config.toml
num_hidden_layers = 12
hidden_size = 256
num_attention_heads = 6
num_key_value_heads = 1
head_dim = 64
intermediate_size = 512
vocab_size = 512
hidden_act = "swiglu"
norm = "rmsnorm"
norm_place = "pre"
norm_eps = 1e-05
positions = "rope"
rope_theta = 10000.0
rope_fraction = 0.75
qk_norm = false
attn_scale = 0.125
bias = "qkv"
tie_word_embeddings = true
parallel_block = false
init = "trunc"
init_std_qkv = 0.0333
init_std_o = 0.0414
init_std_up = 0.0477
init_std_down = 0.0477
optimizer = "soap_variant"
learning_rate = 0.00359
weight_decay = 0.0
lr_head = 0.00735
max_grad_norm = 1.0
warmup_steps = 200
schedule = "wsd"
decay_fraction = 1.0
decay_shape = "linear"
final_lr_fraction = 0.02
batch_tokens = [32768, 65536, 98304]
max_seq_len = 1024
doc_mask = true
train_tokens = 239200000
max_steps = 4114
dataset = "wikipedia_en"
Each number is 128 + 24 x the weight over its row's rms, rounded and kept within 0 to 255. Layers, rows and columns count from 0. The size above them is the row's rms in percent of the matrix's.

# layer 7 MLP down (transposed), 512x256, rms 0.0477, rows 454-471, columns 0-127
size [101 103 104 101 103  99 100 100  99  95 101 101 104  98 105 102  99  99]
[[154 110 153 130 115 166 186 121 101 112 103 144 118 130 149 120 168 117 104 120 109 161 150 150 147 132 116 139 121 164  95 137 113 148 135 153 105 104 154 147 106 130 133 158 103 143 132 125 134 139 137 173 146 134 123 136 152 168 111 134 135 128 142 140 137 137 114 117 112 111 152 148 158 128 161 129 134 154 154 130 157 133 179 125 187 143 118 137 124  80 124 159 101 112 131 158 141 142 103 154 144 141 156  83 115 136 110 125 151 118 100 121 137 124 133 139 176 140 158 129 194 104 147 152 187 174 117 106]
 [105 173 145 140 167  99 125 116 113 145 168 109 134 133 178 136 147 118 117 135 127 109 102 141 119 124 129 108 111 146 179 102 144 118 116 113 109 160 126 113 127 152 109 167 132 142 101 106 126 140 111 111 119  93 151 128 171 101 123 140 130 166 153 133 111 157 133 149 113 185  96 124 127 114 102 113 113 141 187 143 107 141 106 138  93 121 146 132 121 102 141 127 136 123 101 146 107 134 148 113 135 103 161 122 136 142 102 143 107 155 127 121 117 126 143 165 116 156 100  72 157 128 149 147 129 110 111 145]
 [132 168 147 129 125 129 124 138 102 148 114 119 110 132 112 136  77 142 131 143 133 103 136 106 106 149 156 127 144  85 156 116 139 159 145 133 100  98 122 110 119 175 151 137 155 149 139 105 179 128 113 187 130 113 139 122 118 132  95  95 167 139 156 161  58  80 109 107 129 121 146 130 143 110 114 130 124 119  88 100 116 165 126 128  96 118 164 144 175 136 137 115 160 148 157 110  83 167 140  94  96 154  80 144 163 142 121 134 126 120  88 138 163 152 150 130 137 128 186 123 104 135 133 153  94 161 129 143]
 [129 144 133  96 112  88 109 142 112 109 131 135 133 121  97  96 126 169 155 126 146 159 130 152 152 149 154 109 135 136 111 119 118  80 115  87  88 158 113 118 116 137 137 117 123 155 131 127 146 115  96 134  77 125 115  95 157 121 121 103 146 129 108 142 141 143 117 127 149 100 133 118 185 141 140 116 155 132 154 116 130 123 121 135 108  89 124 165  93  94 148 113 104 100  83 105 111 138 136 102 110 153 144  70 118 120 153 179 140 153 115 116 171 148  91 119 109 130 177  49 100 144 145 126 139 136 128 143]
 [112 114 114  92  95 130 126 122 167 200 138 124 148 131 139 165 161 146 142  84 105 104 122 109 168  63 144 109 136 121 110 112 144 165 104 157 117 114 143 123 105 133 160 108 151 130 104  75 102 135 115 123 131 107 108 139 127 102 162 126 128 177 112 184  97  78 101 109 117 170  95 117 135  85  85 100 128 110 174 144 138 107 135 178 126 111 122 134 134 129 146 139 107 113 134 116 150 169 162 125 131 109 140 105 153 120 148 140 144 131 162 156 140 116 102 111  97 149 109 113 162 133  95 122 154 149 108 116]
 [ 97 115 144  63 124 122  84 154  96 133 155 128 155 140  89 135  93 120 123 148 125 151  92 112 135 115 129 114 141 137 100 107 153 151 106 160 148 110 164 183 147 104 166 130 121 120 122 100 156 134 131 143 139 122 124 110 139 118  98 104 132 146 159 153 162 156  96 134 113 157 171 139 143 102 104 117 119 111 124  91 139 127 122 119 111 117 109 118  88 140 135 165 144 128 122 122 180 157 133 154 168  74 110 150  99 134 133 137 158 129 101 100 106 128  95 131 127  92 144 161  98 129 112 122  75  82 146 124]
 [125 145 158 130 113 107 106 100 111 141 118 126 151 138 104 125 118 179 148 116 131 135 120 121 107 125 145 154  86 136 139 181 148 131 130 120 112 110 150 123 154  67 100 143 161 121 150 131 148 172 150 104 120 182 122  93 114 128 106 121 139  94 160 164 121 149 143 191 151 123 141  99 143 131 184 127 124 183 127 124 120 129 120 164 156 149 130 139 111 144 138 102 103 126 103 143 112 137 124 164 136 174 127 127 120 146 126 130 110 172 131 161 134 108 122 167 141 161 146 126 167 123 122 129 125 131 102 162]
 [138 132 164 133 128 101 131 130 100 142 118 148 122 122 167 143 141  75 107  88 144 179 152 154 120 139 107 113 141 114 105 124 160 142  79 146 128 130 114 119 112 125 153 126 110 123 168 142  77 156 172  87 111 139 104 137 116  99 169 139 130 120 118 111 117 133 162 167 142 150 125 113 169 102 157 142 117 159 116 121 126 122 136 129 121 109 102 108 118  77 170 150 138 114 155 129 143  68 116 117 119 117 108 115 143 151 136 173  89 127 159 168 139 106 101 140 125 140 175 161 103 151 148 134 114 144 125 120]
 [ 88 135 109 121 157 131 176 193 144 136 123 127 133 125 116 111 159 147 137 130 155 130 126 139 104 173 145 116 120 112  75 151 157 115 139 164  97 146 146 155 124 133 126  90 139 184 109 129 158 135 161 153 154 124 145 100 110 134 150 146  85 119  95 147 108 113 132  94  95 150 113 171 111 134 148 122 147 171 168 116 111 113 170 126 140 152 139 171 114 166  71 117 130  97  88  79 125 127 114 149 107 126 121 158 127 128 104 134  96 162 112  92 121  60 106 128 164 133 108 126  79 152 109 127 119 119 119 116]
 [130 123 128 118 154 104 152 163 141 153 121 154 122 145  81 125 139 114  73 167 112 143 163 118 145 115 119 101 150 107 121  95 141 127  92 123 141 124 132 143 124 120  86 125 127 150 114 125 118  85 155 122 142 139 140 119 108 154 109 143  86 140 101 145 121 166 149 107 167 116 125 140 135 134 136  94 143 103 136 150  91 108 172 168 150 104  81 119 114 124 146 157 157 106 102 103 126 139 118  99  86 149 139 126 110 107 159 146  83 117 131 118 113 153 117 149 117 143 141 115 102 105 120 144 131 130 113 117]
 [145 161 105 113 135 133 119 131 117  85 140 142 115 140 128 111  91 152  89 161  97  92 146  78 156 154 119 132 127 163 159 153 111 173 143 122  98 110 137 119 114 178 157  99 133 126 123 107 112 185 162 142 105  76 116 139 135 106 114 112 101 158 114  85 174 116 145  93 131 132 141 133 131 116 136 100 128  98  97 131 104 129 137 114  97 156 116 139 148 128 129 162 194 137 100 150  99 111 123 141  87 124 112 139 145 124 132 140 139  88  96 112 125 150 123 119 100  88 147 122  97 143 131 104 162 142  97 152]
 [108 101 129 101 110  88 132  97 130 121 148 105 150  93 131 140 143 120 117 105 101 133 158 152 147 111 100 127 118  97 164 165 138 124 132 160 120 115 134 132  80 115 134 107 104 166  99 178 133  98 159 164 108  98 115 136 120 155 134 104 116 145 101 146 119 117 120 150 134 169 103 143 117 176 144 123 137 155 100 144 134 140  85 130 142  89 124 112 157 115 169 125 131 136 135  97 146 109 112 123 102 118 165 116  91 167 126 189 127  72 123 141  88 141 119 141 185 135 117 176 125 173 119 134 127 115 118 103]
 [166 118 104 156 156  97 111 123  88 129 154 151 144 107  96 132  76 134 134 138 120 150 131 185 146 153 104  88 133 135 138 123 119 191 153 119 121 117 147 115 143 132 129 155 107 146 168 159 131 138 134 148 111 108 168 146  83 121 144 162 136 133 119 108 114 112 114  61 117 131  84 136  97  83 133 135 106 152  88 136 112 147 110 129 104  86 104 151 132  90 144 157 133 111  90 138 178 124 153 124 119 143 109 116 119 134 120 144 110 147 143 102 152 130 187  93  83 144 184 127 164 144 129 160 143 154 161 109]
 [142 157 107 104 139  98 119 135 138 127 118 148 109 132 148  93  89 150 178 101 123 200 117 170 112 146 106 146 121 142 143 121 163 127 168 109 164 100 131 105 145 116 106 121 130 169 127 110 122 204 164 101 173 153 146 130 153 122 128 124 132 150 141 139 145 164 124 179 105 166 104 115 106 119 133 132 116 138 151 156 100 103 142 111 110 162 128 123 120 137  95  99 122 117  97 121 138  80 109 162 117 102 142 167 151 166 155 177 106  95  88 120 124 161 125 130 121 150 150 150 116 130 138 127 125 131 152 102]
 [129  97 105 130 113 122  99 151  85 161 145  90 124 106  60 168  86 106 109 145 152 125 130 133 151 106 118 118 124  75 145 158 133 127 152 117 137  97 123 123 131 138 101 117 119  58 144 151  69  92 133 134 147 148 164 144 106 106 101  87 109 142 127 107 112 150 123 147  87 152 127 168 139 127 144 113 144 112 160 136 161  94 142 117 102 128 155 125 116 132 154 170 159 149 133 122 109 125 169 117 118  80 125 179 137 136  98 117 139 148 163 131 131 112 118 160  83 113  96 145  98  99 147 108 127 110  89 125]
 [125 137 122 112 110 100  84 122 114 134 144 126 112 149 116 139 142 130 123 137 142 128 108 159 147 106  97 177 101 127 111 170 112  86 150 121 107 125 127 147 129 137 145 103 156 128 144 121  71 126 138 188 168 175  95 131 173 154 132 136 160  86 123 125 103 138  91 136  87 134 132 111 110 110 125  99 112  85 140 132  89 129 110 104 129 120 107 137 126 101 165 123 113 129 133 150 149  97 200 180 123 189 156 141 120 143 134 137 121 129 162  78 129 128  78 122 141  77  88 131  82 148  86 131 107 137 142 131]
 [150 111 132 180 112  72 146 177 166 129  50 125 138 102  69 142 158 158 123 116 124 117 122 116 134  92 118 143 199 136 126 134  51 132 123 109 119 117 133 106 124 143 130 125 182 158 144 124 145 124 134 132 151 144 156 102 128 132 130 120 135 103 141  92 154 128 140 142 150 140 105 165 145 143 144 161  99  89 125 134 118  87  90 123 149 121  96 133  90 150 126 111 118 133  98 109 123 108 124 139 139 137  84 141 102 137 141 141 138 110 120  84 102 196 117 121  97 114 131 111 124 119 113 114  86 131 125  91]
 [131  82 107 130 177 127 122 130 127 125 131 122 108 122 135 144 172 119 110 153 148  89 136 149 112 117  89 169 147 138 115  64 109 145 124 119 154 116 115 134 137 131 134  91  66 119 141 135  98 168 117 125 164 109 112 123 136 140 120 157 120 151 121 120 134 114 133 182  73 115 159 117 131 105 111  81  96  95 137 150 138 104 109 126 148 106 122 113 154 133  94 127 133 131 156 135 130 125  99 106 141 141  89 141 156  96 119 124 140 125 114 170 126  84  99 152 100 132  78 142 123 123 129 150 163  91 153 131]]
# layer 7 MLP gate, 512x256, rms 0.0477, rows 455-472, columns 0-127
size [104 103 104  99  96 104  95  97  97 105  98 104  99 100 100  96  96 100]
[[170 153 136 156 163 161 152 113 117 143 140 166 148 164 111 126 125 154 121 154 119 132 130 121 100 120 126 115 132 116 138 149 160 114 106 106 109 160 133 109 112 123 129 160  85 130 128 153 122 160 137 141  83 124 142 138 150  93 150  97 116 113 111  76  95 128 126 150 138 138 124 111  89 161 115  99 119 124 125 170 149 109 117 116 118 134 107 111 153 114 142 114 184 109 153 157 101 129 128 153 113 113 131 128 115  84 138 119 113 155 117  91 130 136 135 155 128 109  21 130 113 147 159 140 121 133 146 149]
 [146 168 154 128 154 148 135 146 114 148 121 115 113 116 106 120 144 122 116 197 137 132  91 112  85 160 152 134 154 107 124 127 109 130 118 139 125 103 105 100 106 102  95 134 127 145 139 121 189 137 155 178 116 136 119  44 121 113 107 153  94 136 129 128 116 139 117 136 198 161 144 140 110 115 132 114 109 139 117 123 106 119 104 121 154 175 154 125 131 153 185 113 122 173 123 133 108 136 145 114 124 179 101 118 182 149 146 132 155  97 114 170 164 140 129 133 171 132 145 113 124 135 178 143 147 102 171 150]
 [128 109 134 135 124 159 113 115 136 128 168 140 112 157 107 125 136 117 136  74 155 117 122 152 109 106 161 115 138 148 125 129 131 161 129 127 125 167 151  80  72 128 146  96 117 121 167 139 122 100 144 174  79 170 119  96 115 128 112 126 118 139  97 156 169 130 122 126 133 133 101 102 124 119 171 113 160 142 169 115 132 134 147 159 111 137 114 132 115 136 103 136 150  84 160 130 125 156 123 121 129 125  62 178 119 171 121 107  99  88 142 136 123 113 101 155 147 117 118 152 114 111 108 146 138 100  77 153]
 [163 135 180 109 115 127 143 160  82 137 124 109 132  75 158  98 112 112 129 148 115 101 113 133 111 102 138 139 138 110 136 154 174 108 151 169 129 126 123 139 141  97 114  84 110 100 139 136 122 132 113 102  98 154 135 100 123 109 110 119 116 108 106 153 114 148 146 151 148 112 172 145 109 130 118 126 112 158  97 155  91 127 108 118 137  81 163 184 152 123  93 155 111 109 148  84 112 138 135 172  91 147 163 118 118 111  95 109 131 146 115  63 148 153 143 138 136 129 151 147  82 129 123 140 126 106 166 144]
 [123 167 110  94 135 112  72 109  99 124 148 131 150 152 116 133 116  93 141 126 174 142 140  96 108 151 130  99 138 120 127 101 136 164 145 139  83 157 130 180 116 176 116 136 160 124 184  94 111 137 159 183 116 152 136  88 185 128 138 139 153  87 153  93 139 132 127  78 130 152 145 117 139 139 173 111 102 136  85 132 113 103 110 145  80 145  84 143 117  99 151 111  92  92 119 100 154 137 145 112 149 146 118 146 106 116 129 123 112 128 126 152 166 119 113 115 121 102 121 115 173 121 153 102 113 138  69 147]
 [142  93  86 109 145 158 134 113 135 134 122  99 125 152 115 102 120  86 162 111  74 109 122 131 118 142 114 143 102 124 113 126 117 123 106 118 164 130 116  98  99 129 117 124 150 176 105 112 121 113  91 137 110 117 134 121  80 123 123 138 152 181  92 114 105 141 108 178  89 151 132 133 154 108 163 135 100 151 106 120 108 123 143 106 124 133 155 147 156 123 148 100 117  82 129  95 116 167 133 128  68 103  87 152 124 105 126 124 124 170 141 124  87  77 110 194 122 113 128 114 146 131 114 109 152 120 132  74]
 [163 120 119 121 184 154 105 111  94 147  87 130 114 125 103 124 137 138  91 131 129 128 156 146 140 164 131 121  92 145 167 125 135 174  91 125 135 124 117 133 152 122 138 119 125 201 131 128 106 117 155  93 117  93 146 159 110 113  97 107 122 109 178 118 147 137 129 122 125 172 158 132 169 156  83 110  85 149  90  98  76 190 126 103 129 151 140  98 113  92 186 101 125 112 105 140 105 134 125 138 117 138  95 145  97 109 139 141 104 167 100 175 119  93 127  98 125 141 139 105 116 140 169 142 120 142 125 138]
 [114  99 162  96 184 131 114 107  57 150 116 120 117 137 105 178  84 103 110 118 112 133 153 130 127 130 123 126 148 130 134 122 115 136 138 171 145  71 113 144  92 136 145 145 119 117 120 110 133 115 169 114 155 134  89 133 114 145 124 126 141 103 103 122 137 104 123 118 105 136 150 142 136 149 141 138 130 101  87 174 112 108 115 146 112 118  67 126 124 164 176  97 159 135 129 150 126 157 108 128 113 160 122 152 117 140 140 139 112 127 128  95 112 144 131 111  71 159 126 157 115 175 119 122 149 119 107 151]
 [118 157 122 146  97 151 129 141 115  96 138 186 130 119 127 138 132 139 117 119 153 148 135  86 184 154  66 135 106 121  91 193 118 144 155 123 141 119 157  98 128 145 131 127 144 120 112 137 148 103 112 160  85 165 116 166 127 144 137 121 110 146 147 151 126 121 135 154 138 114  77 127 131 100 143 103 113 133 130 127 169  89 108 114 213 144 144 145 109 161 175 128 114 147 145 160 159 129 121 132 106 139 146 116 158  78 149 132 164 147  75 121 117  91 113 118 132 150 176 156 162 153 109 110 160 131 141 118]
 [175 106 149  83 125 149 127 113 125 143 128 190 154 138 154 157 137 111 146 157  88 121  98 148  92 121  86 101 110 113  87 142 135  83 121 124  88 152 155 117 135 100 153 127 153 144 123 162 146 112 147 145 153 146 121 100 115  99 136 102 119 147 121 136  91 137 166 117 122 164 143 124 141 107 116 144 119 128 185 101 113 132  95 158 113 129 182 144 119  70 115 132  92 129 128 134 148 103 101 112 164 129 118 116 162 113 179  99 149 142 161 122 126 133 151 116 153  92 108 131 124 134 150 147 149 153 145 126]
 [138 137 138 103 131 135 142 132 104 131 148 110 109 137 112 170 109 137  99 104 139 162 122 110 169 129 138 108 137 121 182 110 131 101 135 143 154 117 197 151  77 128 117 126 103 168 130 112  94 158  93 112 135  84 112 117 128 145 136 113 127 125 146 123 137 116 125 132 116 124 153 125 192 186 168 116 155 117 162 135 126 156 106 187 146  62 160 168 148 156 112 118 123 155 140 115 141 116 150 146  99 125 133 146 108 113 122 112 131  85 116 158 128 144 160 138 173 129 123 147 161 164 145 136 175 112 137 134]
 [155 175 129 160 121 143 127 123 150  74 157 131 107 155 146 145 128 156 151 139 113 136 133 117 130 160  98 114 130 147 150 118  73 131 134 109 113 137 108 148 162 144 124  80 131 137 100 162 125  84 133 134  95  94 136 127 102 122 119 180 113 170 120 137 155 121  88 129 129 147 136 146 106 138 157  94 146 166 153 102 117 121 134 125 110 112 121 127  93 136  91 154 132 138 136 166 108 130 111 102 107 131 104  92  89 122 101 148 156 121 130 116 124 204 113 185 148 148 134 139 110  83 127 121  84 109 139  98]
 [ 97  88 152 152  94 158 126 159 157 136 121 136 115 170 153 134 129 121 159 181 157 100 133 126 185 120 114 125 141  84 170 125 125  92 131 109 121 144 149  97 173 160 105 139 160  80 149 142 113 101 121 107 130 136 111 186  90 146 133  96  67 119  90 145 116  93 165 111  81 109 130 103 149 149 123 155 123 107 116 151 132 107 139 135 130  94 128 125 135 117  70 145  89 141  93 121 140 118 122  93 136 120 132 144 135  82 135 128 128 120 114 147 130 137 107 116 174 119 123 108 100 116 133 106 131 116 117 118]
 [111 129 148  90 147  99 135 128  90 111 143 145  91 167 136 159 119 165  95 135 122 110 145 126 118 128 129 159  97 138 132 114 132 183 134 152 101 126 110 172 127 116 135 143 124 133  90 132 130 138 105 131 112 119 162  92 137 115 153 114 142 155 144 125 184 127 113 126 126 144 109 174  79 118 133 149 134 133 125 163 110  73 167 140 121 110 100 130 109 108 129 128  88  75  92  81  89  86 134 162 157 123 122 134 152 118 119 118 139 120 122 120 149 142 102 172 143 132 130 143 138  99 164 129 144 181 131 148]
 [151 119 153 117  83 103 109  91 145 136  80 117 114 100 101 115 122 118 108  90 139 102 148  88 144 105 125 126 117 132 106  91 134 189  90 127 105  88 109 103  72  97 118 104 127 131 134 126 128 114 154 114 126 145 144 121 118  84 117  75 155 112 174 120 122 158 146 123 166 133  95 145 156 166 136 105  89 144 104 110 132 150 139 127 117 117  86 111 113 135 123 120 113 113 125 114 130 172 130 147 133 122 109 146 139 177 145 119 125 133 124 153 137 126 141 104 115  97 117 179 153 118 121  83 142 118 128 104]
 [103 113 175 130 122 143 158  95 124 143 133 123 148 180 137 131 125 145 157 105 156  78 122 149 151 100 119 154 154 137 136 156  70  62 132  96 105  91 111  90 116 100 146 143 116 119 137 162 153 104 156 111 131 114 114 187 112 121 131 128 145  91 100  84 142 171 155  61 150 139 125 114 136 170 133 149 118 141  92  98 112 118 156 113 109  94 112 144 170 116 159 135 107 137 104 121 155 112 161 105 135 135 133 144  90 157 108  85 156 130  85  92 154 166 154 184 162 152 165 135  80 141 133 108 122 155 117 122]
 [118 101 106 147 174 171 121 182 152 137 166 116 124 116 114 124 127 108 134 153 164 136 140 107 126 132 115 155 139 143 130 123 102 144 130 146  86 122  88 101 139 120  84 149 107 152 133 126 117 172 158 152 194 147 126 128 164 130 137 120 162 135 129 149 147  94 160 159 108 123 109 146 140 136 123  96 175 129 164 124 123  85 124 128 156  89 176 117 117 134 130 141 168 139 115  88 111 213 120 106 170 136 142  94 114 132 168 135 141 133 128 122 111 153 116 114 125 144 104 116 133 121 116 168 130 174 142 114]
 [158 113 149 138 127 140 133 146 125 147 139  79 109 105 132 178 118 149 102 173 143 124 123 118 190 151  89 113 147 142  97 149  88  95 110 158 143 125 101 124 141 138 159 148 134 166 130 143  82 121 116  70 103 174 150  93 105 110 169 116 168 154  94 159 156 153  86 130 148 163 141 145  88 109 101 104  87 155 100  97 124 106 125 136 129 141 133 101 137 137  97  90  98 104 143 117 137 108 164  90 107 166 117 105 116 152 148 160 133 112 118 133 129 152 121 114 135 134 159 130  95 135 128 127 179 145 149 179]]
# layer 7 MLP up, 512x256, rms 0.0479, rows 455-472, columns 0-127
size [ 99 103 103 103  96 100 101  97  97 102  97 103  95  96  99  98 102 101]
[[129 142 121 104 133 125 112 145  87  91 139 125 138 135 151 136 133 128 114 157 108 153  90  99 136 136 118 143 138 111 108 124 139 121  96  81 108 130 128 140 141 101 126 136  88 118  90 136 125  94 151 109 110 112 160 159 132  86 127 145 116 125 111 152 139 125  95 155 131 153 119 129 136 131 130 164 104 125 130 108 138 104 120 132 109 105 206  84 151 151  84 140  93 137 137 131 139 131 116 125 177 106 135 115 162 160  90 111 123 107 127 148 108 132 126 140 149  94 162  91 165 155 146  94 107 119 139 121]
 [102 150 144 158 111 176 116 104 125 138  92 115 131 128 125 112 131 164 136 114 114 108 125 107 161 153 103 126 118 134 122 144  78 135 157 144 130 102 111 104 118  88 109 136 184  99 134 137 159 117 116 136 179 144  79 111 101 119 123 104 128 146 128  72 127 156 136 117  70 154 103 123 166  88  88  97 138 117  82  99 141 114 157 143 123 124 152 136 123 144 105 162 142 106 118 155 145 136 145 178 151  99 105  76 145 128 144 172 181 140 140 105 121 138 150 122 141 140  72 113 162  91 126  93 113 117 157 115]
 [141 138 149 175 105 139 164 123 120 150 143 131 107 123 136 136 121  82  85  87 111 114 171  70 142 162 126 154 113 116 144  99 135  94 143 108 136  86  93 121 124 135 119 148 168 149 158 132 115 112 111 128 150 113 126 112 111 118 148 118 106 115 149 107 102 126 108 128 110 134 126 149 125 111  88 113 118  93 131 111 122 113 193 117 123  98 165 135 120 103 161 135  90 143 162 102 146 153 129 133 120 107 123 119 167 137 127 123 133 144  86 138 118 122 126 164 111 102 105 132 196 118 124 154 134 150 146 110]
 [145 164 141 115 134 123  98 115 104 102 130 141 119 131 115  85 107 123 136 174 129 144 152 117 115 137 162 132 144 171 150 129 152 112 116 138 138 127  96 125  91 161 116 156 126 146 133 136 146 155 125 150 157 123 124 112 139 171 137 145 116  99  95  90 170 172 134 156  93 132 128 137 116 156 128 145 126 189 133  88 141 103 140 120 148 154 127 103 131 146 128 118 116 125 109 145 104  99 133  93 133 134 115 135 117 149 111 141 130 134 105 135 145 149 124 130 118 147 132 142 163 148  99 168 127 140 151 125]
 [133 138 103 123  91 159 125 105 137 145 106 151 171 132 161 109 158 148  98  85 114 145 136 165 113 142 131 122 137 132  95 150 120 127 128  87  95  96 150 115 137 155 113 151 144 157 100 136 140 125 126 132 145 166 169 104  93 127 157 115 179  78  96 134  78 162 111 103 147  72 105  90 137 128  97 149 148 139 114 159 124 191 123 107 134 172 159 122 139 139 137 124 119 106 119 150 148 114  99 143  77 151 128 159 183 124 103 123 128 125 142 121 147 106 163 157 150 132 147 100 139 109 127 122 110 157 137 138]
 [103 152  77 162 114 126  87 150  92 148 156 115 139 108 108 145 139 151 100 114 124 141 101 168 175 143 120 110 148 158 137 125 120 107 131 142 142  97 142 130 153 126  89 135 148 148  89 145 147 120  78 127 142 158 140 155 146 112 127 177 107 144 127 127 130 103 136  92 166 139 137 115 150 163  98 111 132 113 148 137 103 126  82 100 112 146 166 131 134  92 152 100 128 142 109 111 100 113 101 106 138 123  85 137 136 110 121 118 145 111 150 133 100  93 123 131 142  74 104 133 142 145 115 128 113 123 132 126]
 [141 104 121 130 155 134 184  66  79 140 137 120 154 124 163 140 121 107 123 113 159  91  97 105 122  98 167 134 125 118  86 180  79 125 135 107 103 144  87 151 119 130 137 116 116 144 138  94 110 126 158 172  92 143 160 103 151 117 156 143  99  87 131 109 110  87 143 155 116 111 125 102 177 142 148 127 166 138 125 130 158 118  97 164 129  53 139  92 147 110 133 151 151 142 178 131 157 112 107  64 118 120 142  89 151  82 130 146 112 174 151 109 171 153 170 107 142 130 113 166  86 103 162 108 131 128 134 123]
 [156 144 160 180 120 130 109 115 113 119 148  87 105 126 138 123 134 123 130 120 140 111 120 123  92  88 113 178 137 140 129 105 153 122 137 159 110  89 128 141  89 148 110 124 130 121 125  90  93 170  91 118  99 119 126 137 154 146  91 126 149 157  91  67 154  85 107 134 117 119 134 151 129 116 130 116 112 151  85 182 134 110  89 132 115 114  91 149 153 133 170 127 117 154 137 131 112 197  98 130 104 128 163 140 102 139 119  89 127 138 103 143 106 118  94 183  83 159 138 131 117  75 142 131 120 141 126 103]
 [156 164 114 153 111 127 100  91 151 147 201 124 145 144 151  79 136  97 124  76 122 155 122 108 148 136 112 139  88 111  82 171 101 170 134 140  82 126 112 147 129 126 161 119  96 115 116 133 134 141 123 107 140 135 134 122 114  89 106 143 163 127 153 133 124 117  94 172 136 100 147 113 129  95 109 147 146  87 122 119 120 126 140 130 124 137 168 166 134 155 116 132 123  97  96 122 116 114 124  96 179 117 101 124 109 139 168  94 127 112 132 139 112 112 117  77 164 149 121 138 113 121 137 109 130 108 188 132]
 [119 105 140 147  93 100 144 150  96 124 129 154 175 115 130  71 115 110 168 131 122 127 126 122  96 151 186 162  91 110 138 115 114 113 142  92 107 142 187  82 147 123 134 135 136 150 107 141 117  99 150 103 174 132 113 129 117 165 160 106 146 138 148 123  92 161 141 107  98 146 122 140 129 146 133 110 122 123 127 165 139 117  98 137 174 128 109 149  81 120 121 123 111 143 104 154 121 105 135 119 174  82 105 142 110 113 112 146 123 127 150 160 110 139 176 117 163 124 113  64 102 118 124 157 125 128 166 118]
 [127 141 118 137 159 159 168 161 151 143  94 117  76 151 125 166 139 176 115 121 117 114 169  86 101 145 135 122 153 170 130 137 131 111  97  98 140 103 126  84 128 121 124 110 125 141 115  91 144 152 117  90 125 170 101 119 102 133 132 136 141 132 135 152 102 113 132 116 151 108 140 128 159 172 169 141 187 146 136 162  62 163 135 141 138 151 133 134 152 120 113 156 106 127 144 106 106 146 172  88  96 110 117 155 147  84 156 111 124 154 147 120 137 148  95 114 134 140 138 132 113 142 187 112 140  76 161 128]
 [107 116 117 142 114 143 151 140 127 165 139 115 121 173 162 118 151 114  97  67 108 106 113 114  98 134 124 135 133 178 112 114  86  86 130 147 104 121 143 145 115 151 137 132  85  82 158 141 121 127 130 114 115 120 112 157 163  91 138 188 136 149 163 156  96 110 116 138 130 125 176 100 108 123 120 130 105 120 140 148 146 117 159 124 151 131 149 137  90  76  87 123 117 109 143 153 154 132 134 117 150 164 108 141 146 161 162 112 146 115 143  95 137 121 168 143 108 164 123 134 111 109 168 129 118  75 167 112]
 [116 145 126 140 143  89 100 135 159 118 118 126 120 105 151 157 154 123 108 183 139 145 148 135 125 132 117 174 175 128  94 148  98  95 111 103 107 118 112 123 102  95 113 142 156 108 105 139 147 158 109 151 143 123 163 143 123  89 126 126 156 102 127 158  95  86 101  70 123 138 116 101 122 111 134 121 114  87 152 136  94 102 127 146 148 125 115 152 116 134 104 105  69 123 136 138 139  80 111  66  92 108 138 139 126 113 162 139 115 161 168  68 101  93 136 107 137 140 127 130 125 113 150 106 133 117  98 127]
 [151 114 141 121 133  74 102 159 149 168  58 131 132  80 163 138 114 144  99 161 103 127 144 141 125 134 121 132 153 149 139  94 121  90 129 137 119 131 149 142 131 124 148 157  71 120 155 139 156 121 118 134 121 135 116 148 113 157 151 102 131 162 121 153 161 138 144 149 182 151 136 118 125 118 137 139 125 127 145 126 115  93  96 124 151 131 127 106 131 161 135 158 148 119 172 139 103 115 143 103 134 121  80 101 121 124 125 142 111 143 176 143 129 115 148  73 112 158 112  98 171 184  75 142 119 154 110 118]
 [108 124 137 150  97 151 140 144  73 149  65 135 119 127 129 157 139  98 185 111 141 125 106 123 103 132  91 111 135 122 142 102 153 139 134  95 145  89 131 137 153 171 117 112 121 166 153 111 171 175 117 132 128  76 106 126 128 140 150 168 137 170 136  82 152 109 123 123 130 129 105 153  95 150 131 144 130 132 139 133 146 141 120 101 101 169  82 154  97 117  93 141 185 123  86  98 104 126 117 133 131 167 124 116 138 129 114 103 126 131 130 104 150 151 107  97 133 127 115 124 134 162 141 142 164 107 122 123]
 [ 97 142 166 111 127 149 135 138 128 125 132  94 144 126 147 134 112 126 129 134 126 137  84  92 144 116 130 155 131 150 143 134 116 126 104 118 105 103 112 127 139 110 126 110 120  95 112 159 134 107 122 173 121 126  81 147 104 143 122 136 156 116 124  97 113  83 137 151 108 145  95 105 104 132 130 185 105 138 125 128 170 117 157 105 101 132 115 138 122 142 130 152  90 122 130 149 143 136 173 106 116 139  97  97 159 155 126 103 133 141 129 115 125 122 111 148  86 150 137  96 113 123 146 109 147 135 131 127]
 [ 93 123 127 129 133 161 144 186 115 102 151 143  72 116 141 142 114 196 139 149 146 111 151  88 122  87 136  92 149 136 130 126 109  99 131 119 128 143 116 163 134 171  93 139 157 123  79 134 151 109  91 122  81 129 127  93 187  95 138 124 136 172 147 152 142 141 144  68 142 120  95 136 130 133 177 133 129 166 127 139 133 145 172 136 118 158 148 141 147 106 138 139 157  74 114 140 111 151 145 133  96 127 143  78 142 152 148 105 128 146  93  79 123 117 137  88 129 126 136 118 159 194 128 102 141 176 100 140]
 [128 161  69 128 120 112 141 105 165 185 152 149  89 144 165 115 122 101 135 138 152 125 123  99 145 124 126 118 116 147 148 149  98 147 122 139 126 147 136 130 107 156 133 169 131 155 136 151 130 152 177 130 114 160 137 122 125  79 173 134 104 152 156 151 109 138 153 138 164 137 145 104  92 130 135 138 143 126 110 129 157 139 119 145  98 121 173 154 166 125 106 189 158  88 122 111 123 130 158 112  90 115 114 144 115 131 115 114 133  75 162 107 123 135 125 125 143 107 127 118 122 161 116 138 150  85 126 154]]